Weights of a small GPT-style language model, trained from scratch on English Wikipedia: gated attention.
Each number is 500 + 40 x the weight over its row's rms, rounded and kept within 0 to 999. Layers, rows and columns count from 0. Numbers have three digits each. The size before them is the row's rms in percent of the matrix's.

# up: layer 2 MLP up, 512x128, rms 0.0767, rows 255-434, columns 96-127
# down: layer 2 MLP down (transposed), 512x128, rms 0.0765, rows 255-434, columns 96-127
up255 083:533508464527489505543489538460458546482405524537548481473509451582506457461517560545518492486561
down255 086:432493470496433522480558488473449530491439497496526434472473503498547573490529515479490504515516
up256 112:510465443481517502529444551506413508533465535503516492538571443534526496477441542465521528462575
down256 119:444531513483473478483527490514534513514478552523498460447507512548580495470502484526584458468453
up257 079:502462419534519479507479530446501518514454473583539515453517467557552464482439553472512520510567
down257 083:495451579450539480455527503517502488470496494435521566526484467459514514522434389474488555481490
up258 074:502508419540487504527455507453438536496470503577518480489538521569509421423500579531447468576582
down258 080:472470501538529529515483530437436513459508550521481573546494526428447456459470511552482522456480
up259 104:456527465489542538476516465525466487517520452546488459500537394521494564521528464492562472453529
down259 109:500502453481540563471465490490451480490528507468468464477472484497528464563498520536457502435595
up260 079:472577495518523562497414556482437498526446503521566480515531427571507476459566608548503495476555
down260 088:586496435569454421497448499469473480496487484506527509472480508611571430504527523463542540521563
up261 123:590468440565506535377479543521492454479509515592473486429521536473534470511533520462447449552546
down261 111:467534464528444394520484490487481574529531475425461490513521464465573485579573516488528504495517
up262 105:474539488538467503508420541453492544499476484613480471475513492520487498443534507470522467482601
down262 109:563461532521427554533480518501606449502547524572524467498499563487501537467432538528505511496554
up263 112:465532490513472499542469541501503459537428502582466472466518463502447500501472500547550480470548
down263 117:510465559575491546511530566481561501533511479504513522476506467426522471477473563516530510505579
up264 095:481509511472547507535455526527472499500463557553582474506530512520574421416555529481510480517588
down264 101:464430446540464482585509513533505528536477502544483539481543487512500535513449480523554492446472
up265 092:471477452497525545478486550437412504523433490605518457511527495570487517418470558529473472501585
down265 105:536488449518542575419548486481482515508565599542525554447546488456421510446486428512576444520510
up266 079:481477435563517484520471534378499488467462508596550475538484478579552462471463570515480423547518
down266 065:433491506463520484532557589545570513512476476493514511507527470499570449444531480446519454480504
up267 074:528464432570535469504451555468484483514476472601558493465552440610528510440497533508505502541540
down267 063:520484528499551491467524534510482500510490503467543541457507394490437459444438518485489519480559
up268 080:510423428497504486492453522486506561559460451550511457471576429552494512484466529470565486489567
down268 095:494473532504527543463484530552492519467471492508439472507504487391513539485550543551422499498491
up269 127:544508431473482459463443519523453562534409494506489524485543483490582481477512488503528554467541
down269 117:493534519452475437516520469481537547441476478454499545441513460505544534496520454466398541542476
up270 096:463485429464518569472496543481437491476433455532574480534552493554493533414517575574513556515537
down270 097:462519425545519456493477528537482547567509446513509450386497580559477478540467564543527482427523
up271 084:514481463533510511464438524416445517473419510577548501415495494556478465459493540507545500566541
down271 071:526529486484502549538514457521473450495507417393465539454537438434591599500507532519490478453490
up272 072:511512419558538480488439510428497488506477476537525482529529522594471502460462594502514473541569
down272 075:499485526495558553446452549499486489466518419502490531491546503529524549524473519530534464441536
up273 064:526508476576543515457425520394475535454430455585521456426502464560504494448497541487494482509563
down273 061:554476513477497556479558483557498488459475480520455503500530538484438536441484529549540493515442
up274 099:529464455454506528482478518494393493535497430495549504509526497515535529440542536459578493503527
down274 097:486430514458494552419477485550500529482488549416457525478506434478487538552512512507513515505476
up275 118:467447512551498506449488536497477481608458508481585526510513505538510504497578546539494540513530
down275 118:489501557553480587538468584485490445480519491472481484532528516560547481540584518485508476461487
up276 108:461517444509503542492433527406411498494461460530492464524553480550477500441472512507483513501583
down276 109:512572481496493464456512491448520498456521515506509516513497451424551464560552494480452496472518
up277 111:463584412457521508464442537485446478523499456540470413513565485485482516471365468539472456525593
down277 112:490463527503494499528481553480493540515545468465544515517499470541502489543505506462421474517554
up278 127:536494439476471494487454483467453530529455499556484479493488484472536513507511502509559524483584
down278 116:589501527475483410477491557510501428525515460461474468486465572481459440468487558513486516482486
up279 092:506493438489549503520427544441417477519461478578514494505594485538509463431463566519543540527582
down279 099:449501493483582529466519534578459598476494467477434518529491536534525515502523464515457470533465
up280 092:510488400483574493504477550486468543498472455499516499486546491539473470485419490577557468451546
down280 104:523525514514498442480499466479528498512447511478504476444486453513457526462590488561484514504492
up281 069:549545447527520466500457559465450538479466504548549490455499464598480472415503586441473489538578
down281 069:472481496500544567458573456423535540500514412496443430425502502469472595523494458537547491572553
up282 074:497548435607532519528454528503457518494478533525482432546536458462547498489501583537520535484554
down282 092:509571489514487472480469534452509509499435508484531487488499473450440417496508487536525429551454
up283 094:470469354524505488476473512489415507512445462545494469525529490571498489474517541522509521526558
down283 108:565394497468466478416485501517534507489463553516520573499496549580506513480525447508457511478447
up284 106:528492470521529495520430501469508482540461477543493416510533513553501476414516535476496552476552
down284 105:490534448446479506458531542523514469461506493501486478533478466470496519492522439515533492501533
up285 080:521509439560527493440469532492441470453442536536504503443522477610477478434554551508501485503544
down285 072:545514451513518499554511473545443549490514538445494548533482446473500488519500504445427531475408
up286 099:507531453483480523487442515509483436553511422533535451512526505513484482427512492543575502488550
down286 105:496495573445439447526473489570535473557515464471557458527551566535524509506415496528464465546540
up287 110:468559500542511568458515471472469494482515465514564521454506501520477533462514480483455462466531
down287 106:519453437510483502502508529579465452439511481523435483499469505472550540561453531592540492477543
up288 079:458516416579514477500484518513441470533500526611495498452487468587479482455470504475435543517555
down288 090:493516485476489487461537543495422510484446473521534488433535505496568436525435495527514542562553
up289 099:521549498594485534519475560515500481568500460493497478501606505567522431461533530458456484458519
down289 112:569479541375524501518476541440458516454510529360425476512456468439467505539513483507475439544469
up290 093:518491418468464577475455523490442458483434452561542486545607491561421511488488514529528507523543
down290 104:577493500474454489470445544551471563484482533404510495477516500551523443502499460521463485479444
up291 106:475446492580504541396478486439434503490483493553570446419534523503489463541491504549474504491567
down291 106:475480478505559480539529511505421538458554551495502462499539509445480462526521497479480509498440
up292 085:449509451522526532505451530509407538497427488519549514458543515493518541471430511551534533545568
down292 099:459487465526506452545512460464522468541485524507501490568465517519532464502465475458519465578470
up293 121:459513514447565531517469534440431514546387447509521505559501488525476470495461502578552528521490
down293 117:581431504506508479488482566560492478434559495477508529513477480500525451403492522520487522448569
up294 124:532523478471564561471475564528398504557488469534520482556551444509524513462492505598545454519552
down294 120:488524447571480519446440527494500543489429493542520519511455483575463465521528486490501460522534
up295 125:543491429536507483474504496434489453531492455526522399524520499548488509445508521547502547513540
down295 113:466474460442458439576488476519555504521560537503488578522531495460637484517549587437541420547421
up296 130:505555472505524479492405574466434517516491509557543511484549445501518579494517476525474447528549
down296 117:489525568475585511555494490526524537532579462515532447515556479557510538521476422449498513483526
up297 087:456526468506548566413406485488450537520476505579514469469554487529502513425522548493509501422583
down297 082:529509486487528564451532501500528503530549486579508491503492571507560607546565461507442460482441
up298 076:524497421511554463502433486466498540519445538599539514444490476564506522455474514526519484504573
down298 068:520525478519517455525538478441602555514512502488486477509507498438518586543580561611466502497537
up299 116:519537503500535483520432499507467524495451557567534480501513536503547389389525544428497504495562
down299 108:454501475581524481525494520469459532475494556596449544493580450520492572484445528485560506473507
up300 122:491479485510525540512459555492451531477486478520552476551557455566483560463433510525526573484570
down300 116:481423472517479440561437520565458524474512502463470515460472461532528446536469518499490485502530
up301 119:479504447453536544480499505463497512559416509559501521517574502500476517529472526539542523505585
down301 119:452483514497501479502533538569548511465512516475484468487467487559525450463517482499535499470521
up302 092:431465404519534516529453534431433510568489472596508500526523526489508527465471567582514450548577
down302 097:539547499505517533507532464469461487494572452543529461468507520500505510543505461492527492499555
up303 089:513505457539433548501463578525422505540499419518548498547588438582539466432519589506473491457540
down303 092:509487539512503466508510534520523485490501510478506524469580500516565515451468527502511529508491
up304 102:569530475584487466533446507504423445499479448511583460560516464534472484496491529453461490574525
down304 113:509565512499519553520526535527464439520541544521504493575537516459481462520520476517453449470536
up305 077:506547461573484533428435597440492515511488488567519519500539497627525488454512553491533535505553
down305 075:450462541471568531525497500492453505579463479567507529505517528526491487535500469563496482547469
up306 098:481535367560466500462489519508461537476504449538532493499504512474483490457474585528422509531557
down306 102:489520513519571565472524525496488569482600511452526498504546519453543459488514511480491522558456
up307 131:473532464515481505441431521478473509548496496536507485482535463508533603502469476503474464556568
down307 116:482537584475562525544498473502501554541597459516508463494548481572506525503478422448507499503527
up308 073:522494462551569553456441522471480494471459507547476497508506495558477448403543555515503516499577
down308 080:525420534503531572480481455495422545447460501502524530586512519460538492540502496576430507463453
up309 123:550522460436504569484460524427472500557475452510535482460551496493495476459513580514555532513596
down309 111:497574461422378442512452514540498507540551480477529489516521598534522462477478508533508435483494
up310 105:509505519520526566513396543527436537559487486499548533528519404564530491472530642502496505495544
down310 107:525521482555542434529539511441528502582434539543475521471475490539547534533561498509513458477556
up311 079:558464463558513510498432517438518534480456488567555531514532456590560484450528537531493502567560
down311 072:473484481423499527512480541498490521469437428543479483548500484494505485432439551470503551512581
up312 071:503445464551562494501455544488441482488463471584513478421498487592506464384454544510540454546540
down312 060:497481510504488497548475483498459515462482519500447496504506511546444515480485465592503430565514
up313 135:486517517541551536492485522432444410545487424491521479487516418557541545530541494488520505538535
down313 100:527539527468489514506528595521476486495509523548526539502501497447455463389488463556535467473467
up314 129:516516483585534538430493538507493514483526523578548480442493523523439477504550499442437478557541
down314 119:436537512482494448452484542446532527537529500490438462463525561542576495527521530379530544483560
up315 160:546527442479520531519480522448453480516423505555501447471540419521526532481505489540584477530534
down315 117:541496488537491479465486466502521551541522504500458485461560539478502549484535486589446465449500
up316 115:464542461517508560497479491482454478510364499610492389528585468501529500406513502576511531484559
down316 111:431434513490489486511498487433491424515423480527517475477558592503510475549510438533432497504514
up317 076:490467466531535471526426525482484534498491510553519489456495557582506461422490568516496526537563
down317 065:517508496481516524494494512524410516489551481525516535423503514454497483469511409543553507481531
up318 098:511484403517538498467459483501467446528484448548553474525514492559505474484510567499492517493594
down318 113:542545484442470554453491460510479436484532583543586547532488444381455491518532479571446451502469
up319 082:492480475531548492515457534495468570499468431576519469518568449592486496440428571552511519536614
down319 090:478450440542494504514496469524515557475492513471392543436501555477539487443498482567476455540508
up320 069:508516479509545558503421469506497428540482520591570473514537451504421476450479501557573469404560
down320 096:550532484505503556525528465585480529564535514490571512501533426471553496510451514537445485454472
up321 108:533489458562471533522455481463487452556479393572573436474553442529509570460476533559562478519555
down321 111:503497539508512493539523427481608428518506514529545442523520453475602555486506483537433533526487
up322 100:504524445508579527428416507488462509523470485607500483549529480528463480485516532522514525537620
down322 110:514491495503496592480542559581423508469518590539494501472369495435562479521473485532482488460491
up323 106:524505479488476506507470527415406466553488463507489440532539474549518515495483558496510519463560
down323 112:501520443470487441470476502530528501488473529512518469472520584512500483517556497482475477512456
up324 121:468511454464510564513439496471409473575461441522494493550501507586519518506464578499562506519528
down324 122:542517439469523514486515501505494456552465534470563544489503444585427497495585457504553450467490
up325 068:511493425519494535543406547458484527484440487564545484469519493572511469432491581473519465505583
down325 059:464412565522529540483464513482507508501526497419527505533445443485502515482478453499511507420484
up326 110:464475466494463513410467544538454581518527447491540456514572485553496489444507502465460501457567
down326 109:470574521527456494549499546487507515511534483518521472505492519514458450504488458533463492534479
up327 102:523498447514515504544493480465515480547468444515485442475559525550481492506465517456494485518531
down327 107:466514555509481520511494488565594546482500525503471512539526537476462519466480474480521419504437
up328 126:492464439506573522454493530510438531584456410556514545506529470504490514515487476517436553505588
down328 115:552470524520556478489498530490504554518513454496471550511478506497423454515496517399493475534488
up329 114:539514474474485515494457544494536465545467524525484439522551503531488422403513472505482530554554
down329 106:495523507470465530478455528589508498491574493443440504529480513468487505546566447422462506492445
up330 079:514490431540493521490459575478480489487461488557535467503514491603538501441457533524503479544546
down330 071:478532527461518435474486469471484458459474458538471495371500520498474495475538533507458487516492
up331 102:485530433508511466501439557438430486517466548613524443507511478593503534429456526539487511523594
down331 098:527502495549467518432559548505481483442483492502456519520500508544469502520470440464529458476492
up332 120:493553499496433579491462557428410474479488488583459461497524500553480522461441493510454491497588
down332 116:512538473530490532462459422477485474447448448486479472553615453508539535499495488479541547565547
up333 115:481562438562456569458426531459471501457528446546523443500528439491567503461447532577507532597574
down333 106:504521533536575565476566536490493559488574496437488506499550506454552489485515489485470555554469
up334 087:520473454556537477494446510465466527501460484548535497424508465564496506427488554505509491529567
down334 063:460482525478465544470503509492507517538550468525470492562454433554558575473508459574587499471561
up335 107:453490437470532492450445500473480516520472509562550472556539442543488452462482524554459511486573
down335 110:566517463474497520444561498485496484483508651513556507499471450429446496445470441512526466482553
up336 132:525495504543478467537514558497485601506476541509513532558518465541487499505522546479504491546528
down336 117:454500553480426520445497520432524556494500493481507581467411554479569475518542457519512492500534
up337 096:495536438499602496482465512492467440538459427513474469514523472498479506491479488590515517521521
down337 103:540539545464494471480477531597520515508466465499474515483473514505539453494473460509491478515518
up338 122:470452486444455573489475460463487484507446433522483460496493534506543509482489573499556523482526
down338 110:437511473445512565487516583506454509540456464389554539503417506538459517510442515481466441491476
up339 120:491515393487524527475479504473460476565445487541532473517522493530468576514429587476499514534508
down339 129:487500453500501476505442464585510589485499494464484518559512543565497460461545489505465514445515
up340 099:471502425463510518503516580481482503476461432628487507486538455499460539452423488509561502486595
down340 104:503517503517563459488444513508510501452524452482444457505545514423554410517490458485582437538471
up341 111:485459434488562572461478530500471471516470545523571439508560518498475533499489510512512471499588
down341 115:469498556540518492533465512498569550529491518422470536506507486546431501525491505502524424515492
up342 110:443510444494525540514440515471396490529474459594492453513564462509450461421453529555557508483548
down342 107:459493426536466450534530492522522541444523582529532523524410503543448497501538482498457442534519
up343 099:509469488596537496382529488537519481490513503513478490455532548479503526470490473458475527582528
down343 101:482532541507514509581536428531536501449500495480491532531632464435518471544453443550531465506425
up344 080:510446412562529491518413557453494503481393485557560489472491467590529494421487541512494500545579
down344 088:491476523566467550552494493506488481486524534526439556460470557434589506511450538532539489493522
up345 083:497552469509488488478433553493527529514451513557510472537493496538503428498557505565463582536540
down345 073:427529551512483538461526480519546514540576543466469482490506544505481520505469457478449486492487
up346 102:483551442469523567458408527505438537554432443584516437517544503510491519435468541545566549496596
down346 104:506482557489491529450488515528505527506472486490520497485407486482553525510573454556522450527457
up347 071:502475481548489489490439506441507475465483470571537497447526504611501449451506549526500524554582
down347 075:584478478497509464460515497526488514477514516544479409459479435504524531509430462428520523481456
up348 100:530559521589560573567485538541517536499478513493524537455533488487516523508448474472438510571526
down348 100:513558548521535572508530465506526552471488530455486561577553508459557517460441446496490513558484
up349 070:529471460560516563498448534415466482486434496571525474449524437578494500430503556460480510529538
down349 064:466475478558487519492486523515565487460539510487445524529512402492547545449536537471477430443459
up350 116:467543447432514544548491499496420492512462491512460496507480495567509486506466478567497510490528
down350 117:554554471489479474460522476438490497461547440494562530468488422555564477511481463526527551521543
up351 095:489507465519453582501399497453465485448393526580492459476506494526551495454498511471521546508567
down351 110:450546477497549528534506496481478599428482477505476451607576533487489512439541506514487481452486
up352 115:467523451468479476523470512543510483561441504574495516480499516494496467417459487463491500478563
down352 117:557535517556476448569516522482584481504543466500498479465510564476414508445467504530496507480539
up353 103:524491446584556444447525544483487480464495436576535492512530453569480528532519497497519475453576
down353 101:503478515474575488524505546544572488502521521497477537499549568448554496429506456516463499497512
up354 107:529518452456503529452507539496486478514457473549584534521539403535489541422408523579535514476538
down354 099:509441545458538526492499555505596508530527461405430487513497514514526471476457482478536464464433
up355 117:478529365517492537482412510501431498511496426568570445515547533500510513503467510485516473480555
down355 114:517546531483506496489480479455510494477500449548503476506550497510500477482443435532511512508511
up356 085:456501473494509495437428557390444531530499444619517525458499514569522521481448549514568487515594
down356 097:538466525480476538522473508544483531546492517511522436463493495537500512482457503540497483470552
up357 091:525500444496551485538435524494507468521401513518502445526519514532476475496418601504513541566568
down357 096:533462531469569509544501522474489534536518478452561529485473515469502563486544517509458483463476
up358 095:466488424464483538555444553479453482537430508583508499524533565503475492427472538538538499540524
down358 103:507447446529529504491546542450454503500562524514531508511475525441464487476490475476458462441501
up359 095:494520499527476501416479501437396569530441426513605504503541515522505522473540543543460524496585
down359 097:435481444454476499510467480489492481504467490497579557525529469467478490541526499486505553565440
up360 105:489518496511507454438508498495492520525465457579510472542496515531511511490453458509494522474558
down360 105:461492508468458527440539521457575498546439544453539531492466510525522498484485503514542508483445
up361 083:503467456563519507478417492453458475466497480559547509441501444542519466439493563482530457495576
down361 072:513474478420490501479526565512600501502562440526470503476438542512436564481491461515493479489497
up362 127:532535464458574528549403561503495505532444446548479430516529496562504496415490524512483494536558
down362 117:466544445496503485518466538529561538508492480484470492497426515483557511539569421484539515478520
up363 079:534490471499477517527457535540514573484548518541588495464528537505469509479472553574466497559560
down363 098:497458493428510562583507501558528530430487559513513598466478481412577520502543549556513483558438
up364 138:505538451506486499543438452494396508502484444508516523522511508521514517505462520542488510515498
down364 121:530465481436492489450501578463475444465579515464540559449549500465503517529596480528460468474482
up365 088:579490477561531478472415482489511433531509538503480444461535534545521428475540540475486521485519
down365 110:426479550453474568490471472524478432509608501465502439515482472436517507481500429445507567430443
up366 111:511548459468482491491438541427478474563513435542471505458496510538539535489502552555603467468564
down366 109:514510514470493530584471559504505539528530549530538446466498464513501534483506511525486406441570
up367 104:527511417519575510478475537493467487552423559552484509501542502516473486515487584513541475534582
down367 105:490484506570584481510533513463546486510487570488569494450440538542511457403546516516500434489482
up368 135:489516447491526541461449518474387545499431455567497478489529480566467520396471544494537544474589
down368 123:525533562499516472450539533441601430482526440482490540527485477402562495545606477523457479475486
up369 083:459495501513510521487455568430498517483472501501445501461503438478570519426549584509545548509496
down369 096:443471604496538545554473530494546523490524531427482519519460464476572518469545479438465498502452
up370 096:533554520612451498487408535447460547520492468484473509473526527518540517465553542500542464513579
down370 111:388404551449514470462499489484465524520538471490454516486525531473468504532537567471499548499461
up371 086:493550514527445487507446532482433500476512419548517488468532425538583534464445542534539427566504
down371 093:475522530515598506501525574453488524502507497435529562464547513488522494544507476476504518511480
up372 117:511477446594548500424445557447464495481511466528577510465504454534461490505524497444474480511621
down372 119:494586484476434477510529560489494462473554496531511496538543408488436464522524477516526495547452
up373 081:445488454517544552499457512432466495472406509546508523495523520547534452422499556547498537501610
down373 090:494512436478525523530569585568502448486564517576488550488441518460499510496475489471511546467513
up374 081:558524467483481477417426580522452527481442478596514464488524458579513533495520582528463526488577
down374 096:504522581479569486476517493541568461454458486473565536445455477536609478491554472455587491573462
up375 103:459497474498478564499441500472440502539439425561603504537558475501479534449491513571487504515549
down375 110:532441492446532548505521433436497550507570511424556477505549477474500526530546548474506485498480
up376 095:581495490484471481565494509444479543552490486499526521498548489557560528417450510578529444487550
down376 101:563460493531495475527496479507503566554552524413477475495520447509459569490574474535391428486514
up377 106:477516437495535432451446546479420542550524491515523505511578492522493472450461478584496499511521
down377 108:513407492482525478498534437523488490508510587509465525492483476472484516495573502553477474538494
up378 117:529438455436554503511468534499509476531494497500511465501488521538475528498539476507564529510530
down378 114:496510535488476511545428577548542507576504509496487449485524499588370525499527450514467484551521
up379 107:461509414457477513486517502531382469450461455555449495536491517525524520440430532507490525527620
down379 108:476465550512591568496516493482445540515490411510469451536462446491617535551353509572520469466494
up380 105:482498466511546517553447523431483468533464435545488501467466518497525472429464544472482564483500
down380 102:531478503489512551475473545485548493539509533461450570517473493405543477519508568511479523499490
up381 083:518462486562530487478423532453497518479431478539573539495545494611509481451476537517517507532592
down381 088:489476460555510494464459503437563533460543449503449551434477473521493526486566533476573537494527
up382 088:498502474518517531498491524486473456540527469532533468468513501517482551395473482533558445436565
down382 099:523471511461448460523558498484493487531522541560536410494520522499544480494441501517411492568531
up383 108:463518497494487536477381550381444504524498462599485511466500550537547519506496514550542489474571
down383 110:484479509501483513546478577490481552538517511504529437487517514511532505483431511514466436457571
up384 077:491493449533505497500437532484488516502451523569540481449512471602517453409506574474530483560598
down384 077:535499537434482507480518535545496478487471480463520466486403520488610500508508545552458527559433
up385 089:490476440490502511514478543468489514514443485596492523447506472503512477433473619489486513542625
down385 096:528487495480504392501482536407478530492424395529476501501536507419483424500490472467491515463473
up386 091:490478416503468515533466545470420503487491467564512502466546472552500484430481504559549478492598
down386 094:478514451544501393528477502475417544515521411496564539480547477448509448508490521543543523473556
up387 091:470506505498509548431455495455410512522515424562499517485526482534533492466416515520536510497602
down387 101:528517514442565513480448553579449517566521470527501478505467432441501592496547468514457515417546
up388 115:524471511418500534548492508509503532585448474559563495508543507482481543427424476541555520482513
down388 109:534453511552508558489513492503447544458554493506500489484447559417518497514529474456525480502486
up389 077:547457462504504509535436522469457575497452524570564537485506498580497486463503609540479533465557
down389 081:424463542523515521513478549545448554413553452419512491502504537555578505460513473540485473534603
up390 110:524453496519502548478495526505421467577542471503497483619573476540536426516552583480534483486560
down390 111:465513540503510494415496418547517520516474549355411532549470521450493469469496465485468496518489
up391 122:489507359426486524500515482506458531526439446519467489521491521483518507474442499567554534534512
down391 117:517536482508488468464503499423459508470487478454501605488466482502584488529495486499510497536485
up392 152:529523514470546463465455525511461400569491454550488503470465503576529552516492491487536457534515
down392 108:464512561515554485535515596439446480504462509496505586480545505501443531572501507498536487466455
up393 081:485557519588490456467460454444446508457525483498511503541551438534555459439547603508490488485546
down393 104:424511549418473497486510489459497517524576486480500536474480563481484506557601531483502481492456
up394 119:512494428514483441497463512461451473476500493578488496518517461524521522489533544486503532490514
down394 112:541497501464450451483563466550467484503517452522526379507496496510502451520587509532509527491468
up395 104:469482482505507548451511538512427520538479485533525437467525526505515538457516520508424538474662
down395 108:477473520489466457502480507477504487539470496562506488514519471487517519527463484536493468473585
up396 107:524512446504522506507488498508403528543432499545490484514564452495500479427420548529513476447538
down396 113:486527489519527509463579501465485530480522467486472465581586475470483506481592457524442504542496
up397 100:519478442511494549468510512492437463560480378544472420548550536482496529459433457502484530493517
down397 103:472480486482549538471493490481454457513555460459473499523519493484488493486523452450453534460558
up398 067:516443424528511534491443517435439478494446470554528507489525498603536455421465536515489471575594
down398 068:471545502455517488463549488487490513500519457498521468471517511503434524448546487602485517503517
up399 093:500467493537515497555479546403437490555503461514508398559568439479516490494485498499535509460543
down399 103:479513517526464487497493461538494569464442505478469537495531507490541525512553468524498511443446
up400 115:466534490440497508475511460474502553523481443545594449466521421556502527480463500527582465472495
down400 100:535527570546466488500527492507499515461524446538507541513508523495487483581534567466505583463446
up401 100:510537442467460513486477518502451534531441470567536456514569414566509526445561495522455529433569
down401 107:530476518448451490494495486492516427504499452489461525531530481487547470484605478533470511539529
up402 120:477519438543571551485508532472508444551422520587526465538550458525527436504500479488543469589514
down402 101:465522480559527589460572546487539508550460524523466517467537493478568491569518476497515477501416
up403 097:494580512538506450533428528489484557472496435463504462530513477510472433507468556446488453544564
down403 117:511489506426549512508510513539528493466582489445425523510521563494464513546610490498483521462493
up404 100:507551482492502463477461526530440465512480434583499514487466485561539547450474539540499517552576
down404 108:532497534580530533463562526500467516396539556514435497466464551458563480502461540488506545473473
up405 112:490507454487529528506467493459510425525464446551492475485483490541533497502501555493506529488612
down405 119:486452490423475526453509548532446552540513530506513510499480447486428489549493458473555507505436
up406 078:535463451512539544491438528460477478513484480572525515445518461562543521438478534511524534581537
down406 085:553497523556494423468508528528544465477559506411525509502558481499458514466453621534492479486479
up407 096:514436418528506502498499552507491518538507479515535439484501478541479515445516516512542490488609
down407 097:521512532542492512528499472489514490463492470461461474559487491602462543551513490510489516553537
up408 100:497538391490502455514470476485506515541458482571482430446490489562548477395491513480466540525539
down408 095:467527510462459520446433551571512475515588523524447481505452565470469510465566447492526469439462
up409 103:510467477532466487484462506489537525527538527595458464539457428519500541537507457467494469493530
down409 105:491490534417478526532550518489506422483496507432543537503482510456498466463511455532483497519456
up410 102:500480380464515562474478501460509517496424464583507502487500448544531514478476574551521472537606
down410 116:518494446498428461481470530506548445502491475588419532466435520459456420498485469480536519490519
up411 086:508487482535506458491453524410418495500437506552560486439546476579491440434492572517542506497546
down411 068:517538452503564414491484550489509511580466466522467493499513443475551486495554529508442542461568
up412 079:511510413492486513504458542482481505511377427521486447527533516561503519509456552538529508492538
down412 093:555532510483439458501408532503581562538488559446533524453503524533493497512483479503544446438482
up413 112:435487404488547512497425542467418459467506406573483450498506549507476511481444485505528476499553
down413 107:556517524528463489519502489489508507531462471529495541477537512514508435553439458504573516500531
up414 102:492463510511469426430497527446503457514475503466468519532531528488514479490519517545501544467486
down414 098:539476567542500521476520550481466492485521470453508541508460523522523499513482499575508484487446
up415 083:520490413525513528530443503453450517438413507579520513548474470564507470418496540488491474523566
down415 077:511480475460482494491530504503439492478578493534522501550461440436408497484530427517495411539568
up416 092:537519465508535516537456497479435536498465481512508458514523483483522537419451505454470495442598
down416 100:524601512479487574545461501466515543468502478500495465521493513510567538553449505475583398557512
up417 109:475548544444519507541467515495480475556472534477571477481541529491507536472510523479518576521540
down417 108:508489510451549526448579535529486542476530452437526498488436481399495511507511471370435517491440
up418 089:521569429482541482465431524463489406492509463501497513553498437542465592490457540529502558529521
down418 110:501526504501548454500485529439529446500537468470505559514490468529572533514549440536489543487503
up419 114:448511444528499518517409589487417452558409491524506531505563434519494501461479535539475552484527
down419 111:504482395560534486543542513407489516552477538520456523501511535512527462508469508500484575442515
up420 074:554539414547475494509463514440461499496442485543538494457506468571510440474543584497485490527554
down420 076:480407503531447527530535473524455455492490495511450547484512510471531544528491571546496477529506
up421 104:515489500466474523453476522499440525556377478543518463503551436540507493503462541533507525532559
down421 107:445553479500469518442496563463485465479510486506507516514490462496489501475578472535542445553508
up422 086:559473426524531492463442541435456504507447465566541442469497449576549437497544550479513470513558
down422 094:515518515498465535469544524486541539552462488484415436545486530501492538429521464501488492493418
up423 075:506495470490542544485451536452474490526474451520560517482509485614523455438543564501523507536520
down423 070:484498521527478527583490499624439536473477445512428564474444506542532489559528478493462485504499
up424 074:509536449568490456476423547506529428467496436518536449530500533509521466466552509514532462538556
down424 103:488557569470582467497494513490498502461546505480494561450578550535515556505408490469480467525437
up425 080:558468468586528495516427508432480511476463502586506501509522464566529440499470562525534511514555
down425 082:479538563404520491483546544433451498496461571446577462524510411527437532497480526445473436458497
up426 097:500479471482489503542398567431389417564529516522483405540579455529482497525457558454513449470598
down426 111:494553446511487477510513450556527556492481443497528530498525512506490436586518496478495516475433
up427 120:477515489521533500460451521474429503492533480583561498457559540501523502509491498531482490503536
down427 117:510492607474494520485429469515559424489518491439570469463423481469516459459525496493524548519459
up428 146:478450426462551504473475530521475436543498497511555452538519521491498517456459482532548501419545
down428 123:484541598510512441544500474532497516527451465489469505515539505567500562564465506485470536553571
up429 121:491509493465484550503497533504425492475501502560468442524478497511462516427383481568525519500605
down429 116:531489455492505494491524423442551422485448499458535474552552467562503511547466486461535531561551
up430 079:538544428513486540490414524502456520521475442562536490518533509557482455409455517568511573522588
down430 087:498494440405563529470473545520547510467518530515495489409461471491499518464486508577496477583507
up431 089:526544463578488514506495500492524501493472434502527445527509525518529498465455616486439510497515
down431 100:474487590412512521514512477553503507474568525365467550494484512449511544508548450517519488496457
up432 111:564503494544533527489442533482471466544530520513499444523518506541496401442521515477448500529524
down432 115:450502568450476538501484470537457433515554488471459439493503470447471547482531456405503551437424
up433 079:558523427586516497451443500474447535498479475561495510443504443595536483469552569451478493465544
down433 071:491429564496522476506536484571613461501501451485423486481498452563512589547463590478513516479427
up434 077:501528461541463479509442533470489522487479475561537484462530447618534493449484527506445531540578
down434 067:524474466491512490462546428478486492470516506468525503551521435500453575533444493515533525428488